config.toml
hidden_size = 448
intermediate_size = 1792
hidden_act = "tanh_gelu"
norm_eps = 1e-05
bias = "all"
parallel_block = false
init = "normal"
warmup_steps = 200
decay_shape = "sqrt"
doc_mask = true
train_tokens = 1283000000
max_steps = 9789
dataset = "wikipedia_en"
Each number is 128 + 32 x the weight over its row's rms, rounded and kept within 0 to 255. Layers, rows and columns count from 0. Numbers have three digits each. The size before them is the row's rms in percent of the matrix's.

# layer 4 attention query, 320x448, rms 0.0775, rows 149-206, columns 112-167
093:165083196094164179122103110174118160136142077172070116174131110124109191112161150142166142118091058135149119126116100075087170124148189109085122115174077092101104124190
101:100085160194100140172182169166116098090118174146157204081129105122166134080192068113198139135143131113110158147121102183145143093157125127152119161058144139114152086158
100:170079111101088179085123097144145123104109121128122035188093114189124181115130165112109163090154098123127110081132146183158142120122147070195140113120158125089187170152
100:124075156089087101182162186185151123132151107135170125129113176099129115126182098137155145105217097131074193106104147139139123124061201113114132145121119164213145120116
102:111166111113047111117221091149106101110111132172136137133136101079121064145166129143145102132187129093146152142150120147154144141077117104123130125123117143158115145094
091:093125152137125120088109160104194125122099137162147102112120170109174122115172122122123132082115089153086150105105125166111129094163193084147131098084163116157191122140
092:079106152069189159107094176088123201173138097105131084088159168124082121089115164155148114119179128105136076135144086137129135121134077155155102118168088155098136142119
102:091136154132140134136144166112166190090098101158145179138093100104089117146100089101117087126097122063129120136120180138154113166172168201066141066112192116135074108125
099:089130142123152142131168105160065176067119094142104085202120124171157092128153127104148058175132150150114109093113086117094211128072138119122108186128136158106171152117
097:128166188132145143093110132146112145153119098132067121068139120137117128156175147085148177180178135131113136142175133125162140120103096102115094132123189111172146124142
095:091140131176169134172116183175163072126138073158123049100090116105158098142142129164188170131167157090145111101158124125086078151142149118103165098171059125110149086126
097:108120102138155092043124184166126128147133100124147120083150122126148113107148100171109152093133119150179163192177092133164068106176155119174215121183095171114083181060
100:173098165128126147086174053136161118080121124144099159078164124116136115099127071143138103113119169153117121082164104093109134088163111140100140089123174127152150131189
094:092124140172174164090150138132112093160166138140083145121146186088179168179148164116112122168175136129109157134118116143135090150119124111132126131099169104152165101075
103:128125111094081120110115170164156114173088103161138126083117141169182105161123135079060110107150116150169162138114111143134203197151084195122086139133129135135142175126
100:142141175131113089158140096142085150100158087149126092095129102101140138173117121158128137113166141158108147143110090086108104074149165173108198138072115133139117075109
097:176133159143151127031075088124163069094082142097115146164147138205094126151050110173144157059103141144148077127156134141123111082128111100147072143188104164110090127140
104:101158123106094119122102125142185155093068128187119133144147091125165138161173115182137119134112114131118134112135165125074164133140112095107109077105165051166050107053
108:113108113193167150132118114146130092140130125076055125099144124138152126141142137119111154112109062103142097127111138188201137140131117155122120120165088139132104129128
097:132137112101119123167152087139165107164103149152106152080162131109199109167111144105181114069157179119149175163151146110147101140167141151092096111101157105164153092101
097:122107178133147083150100157134126095122155079123127108132097139102104160109153034151136110185170113127163129097103106172151127106140078097169112145152107129147144155132
103:107091104122113091147140083109095099124153126134081171084119113122166175126103073155164194141089106171156118117113149099126136101148140164185136147105127120159125115179
101:074128147123105122111170132109061089165073188097141160118125138093096123177133125223183157124129116103124152145120142159104158086076104127149128127164090110120139090142
110:157141112144099105174128133116102102211121121185139107186149161136068156173136136114075146143049154140112108074112133125117145106117167118095152061082143100165158151133
103:148114132101143214134170094088171184175095116068196166120125113144118175141150160173102103145132179108080117091140114103121167134141158129128138068176142138125043033110
101:148072112151162160129076134141104142097115037161160105120094188181104164137083096116110135147127085125047103136151107173162170141083132160042156125063108112150134163057
107:085149078141086099142118124126139109099156151137142141186146115133159025124097157182108141128158144160173144128101159172072123132107076168060051152154110103188104136124
097:173100085150148102129114088136109149161138130049185128133106158095139100087137134071105138153124101115066111129144175132169150081135117124069130154139072097090107193154
108:103058138162127072144136154133132112058136175182099139101152112089116099130189093130164145146094130123126167134057117067108119088145120084119126129138111101100135150132
094:134128135090169110085111117096173139137080140156039148178093147112112097151131143073139168105126100121080141166103167063124121136115089140129146091100133114079114118154
094:160157122130115127197092130115125131111057153126180150189156089111175136125136136165144112129155101094089113118112104152173124111126128131157126102090135139076088125160
093:177093164116144100124132141159180188093104136152154194117162140143124174098121121122099159180112090137142162126106083149088114138150136130048056124103091177087106165108
095:144150187138182189123101124140134103131137148117085156137140184071122100126121112133079137130117098173088168123177146148137194139102154140077122131141142146072076143130
098:126169091088085121128115106135079113165123088125078134169169141095121098117110084192121086111094087137176108120098130090130145116145082183131115180132120147110149085114
100:142164164143104173114115126110115098187086102145060071192190163146129187111117106138136138119130111139108132126156090114150205134141078166179179118089103150160157117100
099:125177075131107134132080155127153204108055122139068125102139124140124131126128155155142103128179145190149118164108109152049134105094105149123144166127155083166097186107
097:108149139127139177156147164116150182079115154174133126163178134198177101143103148176142111150146125093092096124128137182189127127127069100111148117164132160121144156138
117:172131152125105166142181138140122095080146140138126117111074144118044076082130099102186132173164128108143103170104138174170094125098104051118156161103124082107175191132
096:096075118134112174115106117185115132094179090119120120151164146150164135132153145130129152072106180113112143121146185094149089092047120136076163122140141147098203110101
096:100153115120177139098160122130162134135140040123164161208130092159119117186117127114125164153086052108103095087119143223119147176144114159112103079168117076174164135125
101:105101146141161117123135160136119151132114165116147122184107094178117138133142118138090087198134124142110162068104098166076199102138121133143166121158108134141121134106
107:146156118194176161138155140120129114102143171093130098108090094106110156143159113084143116131123143191137064147128105179150125148112111116093099202179043066158122151105
100:159144130149208074126096122103129130162192169161176133178168130141145097216147178115095128142017108114079187074115096109193119103110168160103154145094132081146108150160
100:150118156130097111135131131138133104130098124110114160166096196102125195130087134111109104098047129142122106127170188116157188106125090126184081171132080148109172130154
092:120173170167088138147168129091086124070075124116139135162124104132127144146125146077118117103137092137166165141116113122171090170145132141125150167128112110147111124107
102:154131119116142109160141102116175111169121141170140123169168104111094074134157133135167068112167082152153113120135129108094143161100145116167112123086096195152110150140
100:138171143218135147121125138167132148137156132152140074162121118170088139191192178141159125125117144056125104095108114170145091160139099144119115136103139131131141122077
098:171107131134174121124170148135117172132168109119115177073110096125155081161184149160075154103122119131070150183164130136049159130147173159103111079099108137098138150093
099:124094111115184131127126119130138158095180114157177135121087167110117125103086073132210125163190159152160099148142189105143078110167148044109128162156106164141123104131
101:103138122101111154131101150144097157127108117188116119167170141137126110113160179099050114110164149174198154123144137138115170103148132140090150082163139144122113154170
101:089105122130118166119107098096091119105146129141140086127150159147163134179151100142233146141159080070090115089145110073103123094148166077172159103099098093176135090091
094:141133072149183161109125093156136138152116118084149133126128078206115069107074112101132135169116177072179099106118152087110113106163144153139124159129110115097203124131
099:200140111135103130150156148137094126091147119096186127142102140128149117088120108095159112169096097152101183112089137149117079140104131091133154133093145135138120114174
099:105115124111095086174136124169108116096142154140111130142169117097138115143112102200181078101124188095135167152094150107144144108071129110161170114085154132124198175203
101:084156147145144128152153161175118107147121140149114070075120095136183167110145112142144111098161107123059114116144185085191154105097134101022115134111126181158161168116
100:106112139149107121073195108128089132106092086137104130130221169104106141155188102092215146154105139122126092181153121100153130080070087107112152157090074128119104100125
103:115118140104094119199122089143128164135133193109150097087067170130074156083140155077178130057058118151098103122119131165164145160136144121099176094081118074201083124093
102:108115120099126109167119121104169143174159124118176173109146085138176048091156121124098091092144164130111141124192141153114161164138175165140156111135099157104095097132
# layer 4 attention key, 320x448, rms 0.0779, rows 149-206, columns 112-167
091:074125135166137076096119159147117115101089071125166076116121185139147115218100073092109221160116104112093103091081102111103125113109103127071085108127114144098100134160
096:116098081129128154160118118139116189136137118137191191173138133162109073157118075185127111155116191109126081118091170148155119150136201125175104099130184126147179124085
095:146118138166173157123174136142059185168166079152126112088104161141135150145124134110103152102125115113146118118096123108157120132139119146104117097163117138175146072112
097:063143096121135088161139087121142128128191103118111067122115128190168128127043077174134140057118178115092081105108143109094200117117142141090085163117145135150175129093
097:116124043114085092157165129124086141149047110154121090163140169113180120076146126132112129133142143167150162078122121078165185118096118140146107151170159096165193106160
091:111116083114090172114090202167095119142117165070123064159113166094113116104129156104068128131165113123086146090151098103105153141116122108092074131139126118081119089107
092:088175125121124129087115175063107166108147089108124154071155093025123142113131149103153105115104148073127110151152112119123169127151149128102108140189094125138146122079
096:110102161127108148179054118116112165052118111186218171091132102124101185166122159144136152128136121139126151174153160199155153107182106052157111142125120108105157119061
091:086104079148162071088130130130078096128171158146156142084122167116080111139133120103145126103119149128163113153116149153078125116145110074081101087088133180159136167143
093:172074180067115179103095066065142090153127145122096148184172193138100109165134183086168077092176155131088117155082163156110100095105109139091067100117169146117140125106
088:085152085112137153142141091085110210128132102128121181137150161111136114091143072183135176124095125106150152146160124115151043069093135135218116132139166194079129130130
094:095116117117093148106119126195098134114070143120099121108117119136108109120174128080118110149177160152144087135127118160080071112122136086159106121127113131113129113144
100:139084164093072147162105068105126098069108152173120087186156109147106196162109118136137093154073077145072146138142126084111179152095129138145121111143066145177207128139
091:137079095072077149105105080084135116160151152129183104129164128157167127114126133098157076154083206131175109158123092075174172135125144120098128132124115141152153149151
097:131167083099125139074128141118135084150136080147203093147111131085098159102138125123070151169089188132160178080107088138094160089162193108122131189110140102186123140091
096:106073085133065164131078120148160161115204172126192065117146136178141142142194135173128017177201146118135102086093095117110141096104128093144132084147071113167121160152
096:121107139157103088146079150109096084186192102125112156117131131103095131153130085166109121147071127140129124140151116089165126172109170191124148139110119157096143078112
098:176106149157121081140173142187143178157125173125159172149122162076127142144117098129142147098125150096105186147074083160110105094132145095078104127063163126079102133083
107:121124097170165086119162141117175142128131152117090183118212152144165063109130156114158186063146099178167152115139158141151124158177110096095151110129134092165100163136
098:045177112129103111098152136135112128093161172155095089160156097095156148081108155113085045162144140103169161082158158131129130115132107115112090171096119175113130110166
091:164147161107150102089151129144157141113140064152196038115162146118149105168061157129092149151125165092113128128145123180097153151179139117101058122163169095183146104125
097:147092105114159126085150122173109078108177096086161144125146142132148150128121122104089168148120132105099126170119110123145111148109111111075120113162106085208101120193
097:143148126154077166123165174083161073122103072117150109100144181151140182157121156123145116058078131146145123078157140142089156110184100136186135107103140092102133075120
100:131139148180121150093120136113107155183145142144201136191139167181129151151082130158136136073148105058100120111098086119132140098062090119139194180104084116079113139132
101:182135153131153090091102122156126168127110116136107129106112165102130161094134119127082165120134101114120211118108118138191154140167131106165147104120152134074131139097
101:122168070043109160163074134129138079144104171190174060151114082132157126158133101158128158131101122172132148127152157118097149135165102106135174169126123144122199143118
101:092095130129137122156147130143165046124123150123106101099064143128121190139089125129131152119134160154101155077083146077105147077125117082144088177126189113162141143081
100:108162100141126136098190052080170092138107112115064144140094083111145162165147152132113096100140145140169106155126108136082179094059152133142192159170121117120065175132
102:119108081145151060079159188187133132112120120121141122132104112157146111109140057171152131118084156110118145146165106112122108133113126117136134136171104111145140111191
098:144135120138117048105136120096132095118138134136128169163113114134105138096083095183163123119105102156138124145110134120120189103129142151078079102078096155086117120193
100:169154146118069208150094105147118146170042105138079130154120210157100163133118141057154180079123139174118127091175139144072088125123176111151177098113166093108112076090
096:136110162160139129081162101099143154135153106146141099139158121069081044118142107095197128164163100068182181155145142149128146151173173113129115093125080137123138168109
097:131119146151146118081105099119108115127148139083114069123107086125125173155132158076132121177164119140134151144159092144142158138123169139126125113136099147042082129102
094:132103148108109122111146137131128061117109151127090077124098083143119156095115113180110166162084142130127163133174196165074182135089135105137162189123117126119128122083
094:151093175107138127164123150154165173125184123156130083147111106073134127134134151112127088107103100115077175119143146084136109087152116138144104065115088132177127236130
094:056077144115100097096165070088205084104109139133165154137094056084131090115109075081077154203215155157115109145126080120123123134142132126130086168090112123111126157154
090:158215070100046172126164128166164066107114117158123089041166127130139108008088142163103120166113072152100187079102088153147087150125147071146082086161187086141111150147
101:083160072164107117118100106138098100096176107108159149103099123126087163097127090159169127106103116160179146162176169135120129107159096118130069118128152111120175115112
099:130091172091146104154099058150139118132182103134200101090138119104098134117175097123170161137065167100087131173131197140137159077106077084095075122140149083102156114137
091:166133128096071119142144111137114050162123178155204073094149187158128131117118159109112126097093087140081098161130105152139173144153079085120107081090150142086154120148
098:193154138075183129164136132146139136180156100198158184145155112152158125130158154080106131156140193155111113063113141101148095115119140078207135038110094121158103141138
099:149104110121165151127119117065109128123130098118140128067156204072083079155134156124113116148115141108169143125127123163188067084182146139129123178146117107119090125111
095:084152129095094121136139169147125114119141099131130155179125154117154091114137101118085180137142085118111118130093187137112163146082161128109117130162066117117111129144
099:120077147131103100152164084166133108169063122102079120119051101112109139173127129125134104144112093128101085107113206110066150146131126135174096174154146167093135115081
093:154104107121145098103134123120176131105087145020157150107145088105135160140162140072173118155078118071085094134115163103133172151142094138144094121090153098201150136120
097:150188118056107111106129117115176094173146105128124107112145141157103143158147102105157079081102146159095138099131133109123135162075176142133129142130132099123150108128
096:148093143120137116109155092150138182133180085156144134119093103126146109094212140123115111139192148086149112217079171139107120104122103150157107114101091164102139107106
100:092080136126139114113115124135153135120090149167147143041158150108113130100123142157082121133073163163094056206133151167074095129176153140082145138112128059117095120134
099:077109134160138085166181128060127124120188123094139153100120179131147105149108156070134099135146149145086156135120143104182152079104151108094133139096139135057120113151
094:195190106132152097094134085111144230132119188163136122141164125066129063152164168134126135093123083146137046148170145118152117106124115172093163163106148180111131155131
093:169075146112051191119139123108086173133152117087183137067151162061063124118115130193145177119142118153143133173136157138172073116142174161128152082085129115176216069090
097:142113080076229148075099134068108122112176077132122134109120130122110171095075127149147120146106187143107175148096071125152146140096053136159130117130101098122133150121
095:165123085155160091135144135129138190128085118104158110162165130115059082063112104180116088139179205087109132100154160134116108150133129135166054167119138159133144138120
098:165102121084105129116091120094133121172176092152170159073151135095184110076146128143108127116133197113097146094118114132117118106171132164118137116125126135105114083207
099:086170056121166124147084127135141157133132131137137112101111177106101130053129147093099101094123154081132136134104105103139126083090113138101087186097100145177123134127
094:156120113117143182146163149115100126129156109122120141118154059124161094179145091101124108163137109105094101129110117148137125053192166115104094098153155149119192103113
100:079106150147161089140179139087119132100169076095143107098089098131098153160171117078182150153126133073118137123145099112067167096154151155086109096128137156137066178165
100:128126088104072110138135116116068150134140185129108177149112158090115097098113140189149176100077114109116060092135148097113118150106166150106134122107094227124121117158
# layer 4 attention value, 320x448, rms 0.0883, rows 128-191, columns 112-167
099:122128056124092098149117132138117108092126138079150070139147141081165111115136136054146100089169169101073105121085159171139155135139096141135133117132103132151095104115
107:142090173060086111160081082117125077147112078143159067098129169095099119077090116126121127121145146090123127123091133142118229219112097198094103159190125147110148167173
109:129217153180090154154127086126122155083120170151129153159095067110106140131048102154073055104089149091162149061108154136134103128140207128149121136121161154119152131139
101:126143115084145142133105119117110131142110123059095139154163111139159142156142106153196172121112144099127119085118154157096101165101074109179105059112143124152213141100
104:070092130093186072113123095125122143123091131151111124146142141155120158130150111125098122157090097150117151131137122102184107136143124081074144166209147050105117140173
104:154139139192104133159070155166148126101170146150144123066136152146170144083179159109146118128103155123139131132078150096104104180109127206137147136220082079201111124100
099:136141164136183153062063132108115126148110134103097176124140150108099136166113133096143111144148140067150093128138113095170099157145148087123165150125114103114128079152
101:107151069114160076154083110075145072160124173163130106135142130106118145154130106145131160150129140103124155099147143105116131118111154176130131082131109111134168124090
118:129179152128127102112110193112143165176081133129145068142160081120196123121130101104091116190142138077161095160082184140191097189140147129146160152133081027095124190173
098:094127147151113172151157067108180119185093096138142154079182126132096133141066104107097165170125204118141141154097162163157054073109168123121179184132144154104094100130
106:116124138184164076071109201147146183138105119100129103105120097130145183154175066079185142129081157113126088183075105170107074122176150109140081169039119113145148116131
103:103118070158120107173118046115121155150170118118128149148145136163032132083131164191130102117142116109164182181108131147092100123099184151108176099190119141111063121152
102:146093089095170117152142123201114142128174131134114126187126094151141093138165140128121154123110134109117160123118082164108133063168180092132098184120161170150152140131
111:197108144135119134147123114153139111081147167127098098188121125142152121113188158083182074136173091166102147176138108136177053116076166128113107125067124142117170112138
106:112110156165140094066159115201134154108166111138150074134128118113130127089108082153134144083179156146188188147174146127161157129141154082141105111097126163109114185155
102:111114123109144089140057093150107153182088098075152146107175144166110114161176139179152146109142151135109128143109171123133144168132231137133169116084108149116150088124
104:152117110136140139124112173062130140141155175124144126171130144068094128202129154056168142128199106127188120176068160083155193166142151077156126131148108150066087133091
107:120135158089091129096109100107126076111040190091091113136086170184158173127123091101098128116135086139072206100163096101099177156154123113106107224149084113140218103122
104:136132127123152133162072081116104122103154155177175147134131111104163123129150128150157089197161103133128142096102091145090132109161120159110093144154110109121112109076
100:141132180103154177134092155143090090170135140114138095142059125153196129154157122059194120132156147131146117105143182138117132152150111127131113134108097146138159134143
102:142133090144108093099134090130096088159152086124129121096107110069133101138137110094179103120107123078083122119170101106155118122107118151091092142155057123089168145156
110:138109107096117203146128145162152127106103127109111131192136080089088083146057067093136086118115160093151127070099136236131077146100182085124136068118140199106133142146
106:158131168129134163117188145165149076114114119154116068148138153155105123125203176107111152166093180144121098159094114143166157117119116061154123040107170138118152079147
105:088159074111171156136109204147172128106082129158109072084128052121142130181079096154131117157203140033082133119146072120111088138122169201118105137087123194076152184092
104:137167126132198132103093137111118133150103144120099159089139154051164112130114153128082137139221175139111079090114064103103055121101139141091138133116155095103055134168
099:168116159120177135051094087121161109130131096152167135154101122142097165109108162149160178051188054132090132096152131113131154139147115147145139115166183172127153119163
106:098132109126152174112136064111108139132103136147122104167132090080102094172176153132139087118167125100085149173120131100100135160121161140141101148146102158115105164151
107:143093149126127167171140144124140066086113122119070174103102128189110122151111114151144121076103136087138128156103158106153133105106113108166169113120145116202162114129
105:095125102156151150123133055175132182134142116129163122139083141123079109087118074147126135145190140168137169190117069128156106145136097183106117151111156093134142142163
094:083095118093162163137147117084144126097116138158139150126173086170124113068140149076087141171169136120132138121188153092109139160079182152138121151100179194101154133114
106:103166078181157119095181142184134164150133122096169147152102148179112132181102130085148068117145139145138181152166075177118140136102136191130124095144082072170086133153
101:099101109185103214158105139155100135126131153141107105146119120151090136124165139186189122108086117179138155071086122141111101140112119099080167082124182146104130157093
104:117154122157171117169083146132143141134094154156149152101145079118153100134155191173095107098129090130117096130094089101102163092158143151130116157084083073142099122160
098:159142082035056126166189148177123177147132126136121143144122132108137193135105158166093190152131122123127130136129116127138181148120113144191124104124136164130130096120
100:168091161158100068121089108146102128073158139136129143163141131162161100113153163138051201103109140115110133150193102156104134130103180206200186145143152130148144040123
108:171099140128110185115101146097165164135132176119116173105086101162135122089100069081146167156164131145151125080138131092179157143152115081173141094067120111149092079115
097:113166105141115178120127146201128117089158212099120122124110122155143104174129118136180130103095152131104141116097110102097158144141124131129097128182117140157119174087
104:132132134174117081088083160090131150058124090164194128152048100152151111157138101124089132138106090125093123110178127130176108087147130108150112075106144146098149124157
102:089094122147172147156078125127101135116085139084167113132148141174102106117104109121169144137102085156124155063133164123071154115112144143134152150130097175134154069091
112:109105184086140110117124074078171099059169093121141167144148113134133137163138130095148158157151117151161189083103111088151098085171119085115153160102154179088095098120
101:190137114135135092118113178098119204160103189059075177103164163179120155181121103140147155144079146090143137129203130144074101151122092153150128103137079074116113130180
097:118188096123156137093084110166139099105122111170111057078113113105143128098157129165198152134092111166101130119181184199123149126141154165062157151192108086110165075120
102:194180169149161102156129090116143115113142104142156108115218156120173099132136142133132123106115149159097116136163101167177109109150167123121143175145135094119154169112
100:128174200157075150137108125129172101157156128136082144117149124093124086167162165181178113177171176155096091132097114118120146088141136083134055129074083137131074133103
102:125157110107145086078095112148148134180157186110130140115149122167118080126169100077163099128183120141139183186143112171147134122108070186065126172146119115172093142140
100:143104177125181130156141164100039093124082186180190098113159179109204151159113174128141137068128158140139083139106074123104154072121169121122113091132112075107130094142
100:171164143128168149149072129152078115076077147164138148094133153114092104189119153105128152145108096122069071106097145078088203092122130128135117124159119101123170106148
103:095107139158119098161175161077134123117131146162166132125157129127091163087128143080067127095156156096236089169160099169152074125186108118091155112130110176161126144143
100:103083166147104110108114117109158138135106159128097174113134201088105205095145121159087157188087088144151198124177140146084126121150114159092135064130083102130144082078
101:118174085142173115123155097096130146156208124117164115172117144108087111157146129110100057172103159131126140126163087072185085110143166122149138129139103158090136154094
101:119187126205151164129103144096162157167084129132155145157124114097133153069143122158123126164107099084126139126095068137136144106062135134161178109115094145109178087177
103:148128121145098167147140147115101102067113162108172094086103109149078078136129113125172115115128115097100181134148139192107081093106138107126128110184163120156161107174
103:072172127108134121145128131109063076074108101152125090161136104198137056096152167083152176167146172114067145148194117152087171092141162142156113089130125152154112092101
103:169138117136106144096130165128110092149117034146188127148100106104070109125157149129111135124192130152136157144146137112183128172132098128129176137158149122184108112170
114:110156124103144124145151102111113125081093071061059158156167110095091193127150173153111144215114098148101184114105136105132176128178083103119144113141146132137081095071
110:041176087125140110082159127083156149118106123215151111141141091168116147078168133145092151131111124169146152091121192063214087115123112074120172155095111059167142098170
104:170139102126071134120141134191122118188089144127141109091148117077074140081127092109165122119149162158128095133176120136124096101105166204127118088074186179066145053149
096:151143130121154093150086105119142141127174074089113129099137143141111195134167164137132098130149082111148187142124089149137145117152174155130152132101171075161090094099
097:136112116158100137151160165168155158088136131130108143150147086163189094146151125130086137142114099146107145127202108137134116118096155072142106122101128113123202133175
103:100132142069080150120187111152129156114124133085124104081123100133156125170116117089132185183102117112176096078133152160074099141150071141148078106097174127070096142090
108:155116140115081098173051122123193131111139130117148113098142131173207122150115115157107171053086088085118087158101077134113136189129051123118112178102117137131163158117
100:114136176102093149128134118107134113113144179110124109138173135134169137166087069099144128089158097119154089129136145115151127125111071115111177167068124125180086148093
107:105129189057134139139123125117143119167090135143158105145128176181126166102159082105213137148134149137072155148104123132117084132151102089120056123118118106117101126140
106:152072114122109123105139131100109121113162118119127130123157203103158125043152139121052090113136160096138116118136122142127100137147174116135157184137113179077143148116
# layer 4 attention output (transposed), 320x448, rms 0.0761, rows 128-191, columns 112-167
102:069120168164090165142147147132136194156126092146094130126112126125139112134136178088160150083137130143130096105127072121107116206154130148151110108139110112060181081074
102:134078133165153111145147136178138107139124133185145144042083085077159126142157162148113148138089084126145139079105120072115073104174151134128193156121101137097141211146
111:114174163194140144155138138100160119148146149133110158085140095151115112121143116119085154118151117127109161156160107118140109127137149142133186166165127098148077092119
101:045123161145062161171125203166078091108135157145144215117141119061114142187112159167161131138139121093110109126133187128104143108156192104144083099154090173117112107155
103:112117108150151195124127056077067123148155115162156070129145146130198117102121105090138159100146140119163148156127123089128120148116105134019143086066093118034109127069
104:108110164133088095055138139134123100085160100183159124115136078164118092168093029170156147111105130188124161183100098133132151134147130144105148118098169128123179185103
096:106158161084125158149085131115117104143143150079124130111126175178053130116123142142128165159094168154166117107137146192129125090155131126131182151156069120112100134117
100:158155122126114155085146164121087118135126155091131150110171161105091145140138099151174150119108126091071099122110088121146114141137150115033115114118143078110099130124
110:082108174137202107074119137125142187116151117106142119151111141081131169179065084084112174156173138161108147130122101044152126163152143145106117119158100086102106165198
102:128142150107181118135058109136179144100112106121153136189081122147144188127139171108104126152139163150107142119145129148128126173148109105144093105166078151071106106103
106:047072140150119184158080091173160144126138145071154119089103089177162143103126110127166158097080183186122151153167106118087125100142159162120149196104159132137105135115
106:157164129069132121068186074091163101138133186084170111168154136128081131123085110080161094137112114156153109081129106115100164104142082092118123153092152099161145121141
102:095141118165159138107133172114132101161102079156137146097159161134141120128124179124159135146181087107149117132143129124123096114096094151102141145143134138135109078085
107:102086174142163096123083186114090141116144132114104175090165134077136107165161082076110180112112121139132145097140110173065116142175183118094154111090112175191113124129
105:122167080148147112127157098162157112192069117080149211150123185139114159171150148085093157135122144171106161103126202154124102133092094160184190110079151102147108113090
101:106136132186152129147174161177048093114144119110105119125120119182161171150173116141115116171156152124123150141145129170170162083133179152116101145120054132121118152118
104:107196138106159188118137158106123092112129093161083157135153131143145171148102155168132122213129162171168113181113104132112093211165146228164092166090112135147179152126
106:089128160123146167102105158139149180103075109112116096118099096151110107181163070193186143163136199096102170133138123146123111109097092163126186136110180106111127116107
102:095117135092163142121107125097163153133140087131113091106104097150132115109060148099097102074200130145136109102089139173095130187152202133121154126118122192156071100072
100:115076132110095132169148079163150101083115064101141141124171090210154101148153111118154131101068133136115093145074126157116134159145102165107133108097047104131163108130
101:166099167086096122101128091093097172079130091168102098071131150114123150110193123104097114106129124178128124126147079123158140069187158128145165108129115160158166155091
108:142065090163142127161110110115160133167145141102096153133110126144100143170167111105040116116123118147144087144126182104155149117154175183210097175183042151136067128089
104:147166141206118123126148129188108183168089118100178129182118149171132106078093093092100129113160170121199128095118145165154126128110077115121174160081116146104111136125
105:163144133129122104046109126129168099076182150072128082171150063156168134124087169163106081074080149159126097102078142145125138113096163123103105171116129184115144146120
104:073157114102123113175186155108131116099135116120057157146183125075083150099155124122139176161140122122145147209062135122108162124235128150156145104119090109111144056119
097:169194121116084171140154092170129135147138123143151075179161145144121148113164144102075090145154154113150170108126169170181085187142124150124132165115158143158119068111
106:185132105146200087092188122101159116129112181130093114142145164152110091120071079143086120108089086141164154139117155069075107169184136061112190076105125131116114147157
105:122141143106184142141096118170166161097114063118151164151110098182081165067109083152113182107039097172070120124177067107115138162135174080085093085141182198109104212167
102:174147155093190131145111155136188133126079061160165107120100064128163171142098130123116197150131142103132133066119169158092154133143139135167122120110110073130083151114
098:109174158080119153143120110145174202149187084100141119141171079141139150149136157125120079128134122164091051131116101170160043111143162135110158169180103104143149148046
105:216147131088152144104103068106131147168106144187135149115155113141112136123111103122107076124086104141140098048101133068098162103146155127106091090086120140122073131120
103:134128184078163118105131115112111086134072176149121104147102107167119103134127176119097151116085098125188112147102132101135093119100130166187112146138171118102141098165
109:087154128143138031077199114130107102120135114071087096135104114158130094153084141139210122121164131141205087104134163107165080184127108139080141179124126133143118102129
099:150083149115095138116163157154179121125131103106115140122117119134105101115125186220226028098210156131137110098170111110156135174165115145134135111133167157121112159117
102:126106098067110159114124151107102132122128126146157138138137155154161130189154170131110192124132102133095108159086159161126102196092131098067098119122137110145143128107
107:145118182096145177156100125144099176153132139100090121130083175132067175163135103112148145132187126101132152176128151132168098108110134138078083137105127195077205133116
099:110140098141196109075121146150132109192046106198106149115136150163120111088057131128126117165117148160224086133159092124178139118209114181100097091131096130147101118105
103:101110101105118135108112073157110127118071132096095166158108133117120129108124127115125095100143140180154095139140128096072162070066149135110113216130102150122107099145
098:117142150051132109083210119132118111142130109197116145154134116072113130170156069075120152181152169144156104103080169156141146077141102203102150165136070106150108182130
112:088139086188138126165096142159121138105124107113071160144124142076129082156116124120127141075111109126143156137120136147074106189061072179073114146125132061134190167133
101:137150124167095071093128116122116141132118168201154109153164130150126155180174104082111140128100164105110165075121078098192165102078127111203143083155190117094178195117
095:106167143101031099129208112141096076151136132124150134131172144081123105152129136141126091142095136122112125135179146159153048085066100125107167113090108178122134145194
101:110138102171121108134133107173095124116157048170135128095091066144173096144111058143133199103147102121108150108168178131138115147093218112120150103191103083136154125120
095:117125117107123056114062135113115143148132142094117097133122118126176130100105076109198123074152081074124157114159133133211144136136119164134115118133095134180137063115
101:142110133148144152094190107086139109088092105129173113119157183126154096128109055134189185123106106124129138109118125114134156075192205169095092148070117147139172131144
096:083114125124124104142169128182139132117172122190155089138111082161172173129169142175156114128143194179123155113099098038141096118152157147093139082141054132167146090119
103:128118165128140111115144114132120177143106049152136147090131149140128115085165104187122121132103181204094096225084129170166144146124089116171125133069102128058117120095
100:127143168136110068091115091093145135128101175154160156178095116099135145119147128109086092102109099122094132161126104091140152102095130091080108151151191054121139135133
099:147160101152109140193145106166086181117130156139111104096117118101148095152149166142140085102153100083098090138108118095135130043049151105185139130093128080144125182139
103:080122125125117134156133111086144181107116178148143141151113158120061164173110200112165143133190109093071105152072176144095109063124167179121096123153144118099078080142
102:000070137071110178090133126112091157110166153111077105101130117130103140173138129049118145093040169116201092063110133057078137136130134175095122188137134127118138179103
100:152164125134161112141135077168156093167147147123141106136118173144140126151162156128133144182105075171120125059091083151086145106139148150089149132123100120124099083103
100:108147134135137127144119073194117110128131156160138123143159121120145106172147208131158093124170136149076114149081180114121172163104090194114139114045098154126128159087
100:068137160108105112110143078174105130072129147167132204091135157137149113086164113120072162104153081069065120116126130101135126108134140097102155138130149154086155159078
110:081128146146156149132149121116082111161193109169145186103178167088141120084118168127118113126170159158151126112137145179142125111126102128113139113092140139102151126127
109:141122193127131078114130079081124144097124103070146093156148102110147063117156155096203070148176116059112141152157054148090179096070133133062101138113127163180113109169
106:054102141151183106162122102142151070094097102066083138126125115133097154121128142150123144166104115106112195100125146141187172111107105129102142148148125127144122204121
098:133104106065051139158095116098120103141132106158170140199151142115136106134142225185150147115184134161129149143082145108120121130191112081107183136127148093149095104130
099:131125145152212083094116090163163168138169109088145118073137168149136137196163176160143064163138144143177163116188141125093160154134102113124186130107156166099148076101
104:117115062199143154124091170131184050119205134123077079182141125162170113156095123161153122146141095128149119073080123076081104121143127116145126097110147169161100142135
104:149077098139086171177198064141194128153111122074108133140073076163150121059188140153139137087120145108141151083146102117182099114092165092124161055117150134118151111161
103:147145115108157143154073166144126152108132143111104107106153142119164117097100184119111154092105144107098159096105118116171106153115147118149112157097062165138114121164
101:104146057115136133161147109134116096094090114143071078108117120133137122072169105079133148113142126100099170115160137108121115091110160089127147094111128146164128147071
103:156194089169090094087130102110143141148121146095124070175121144123087113105115149128089068104109135173118104103072072146132148150102108154159118156144172145155068114126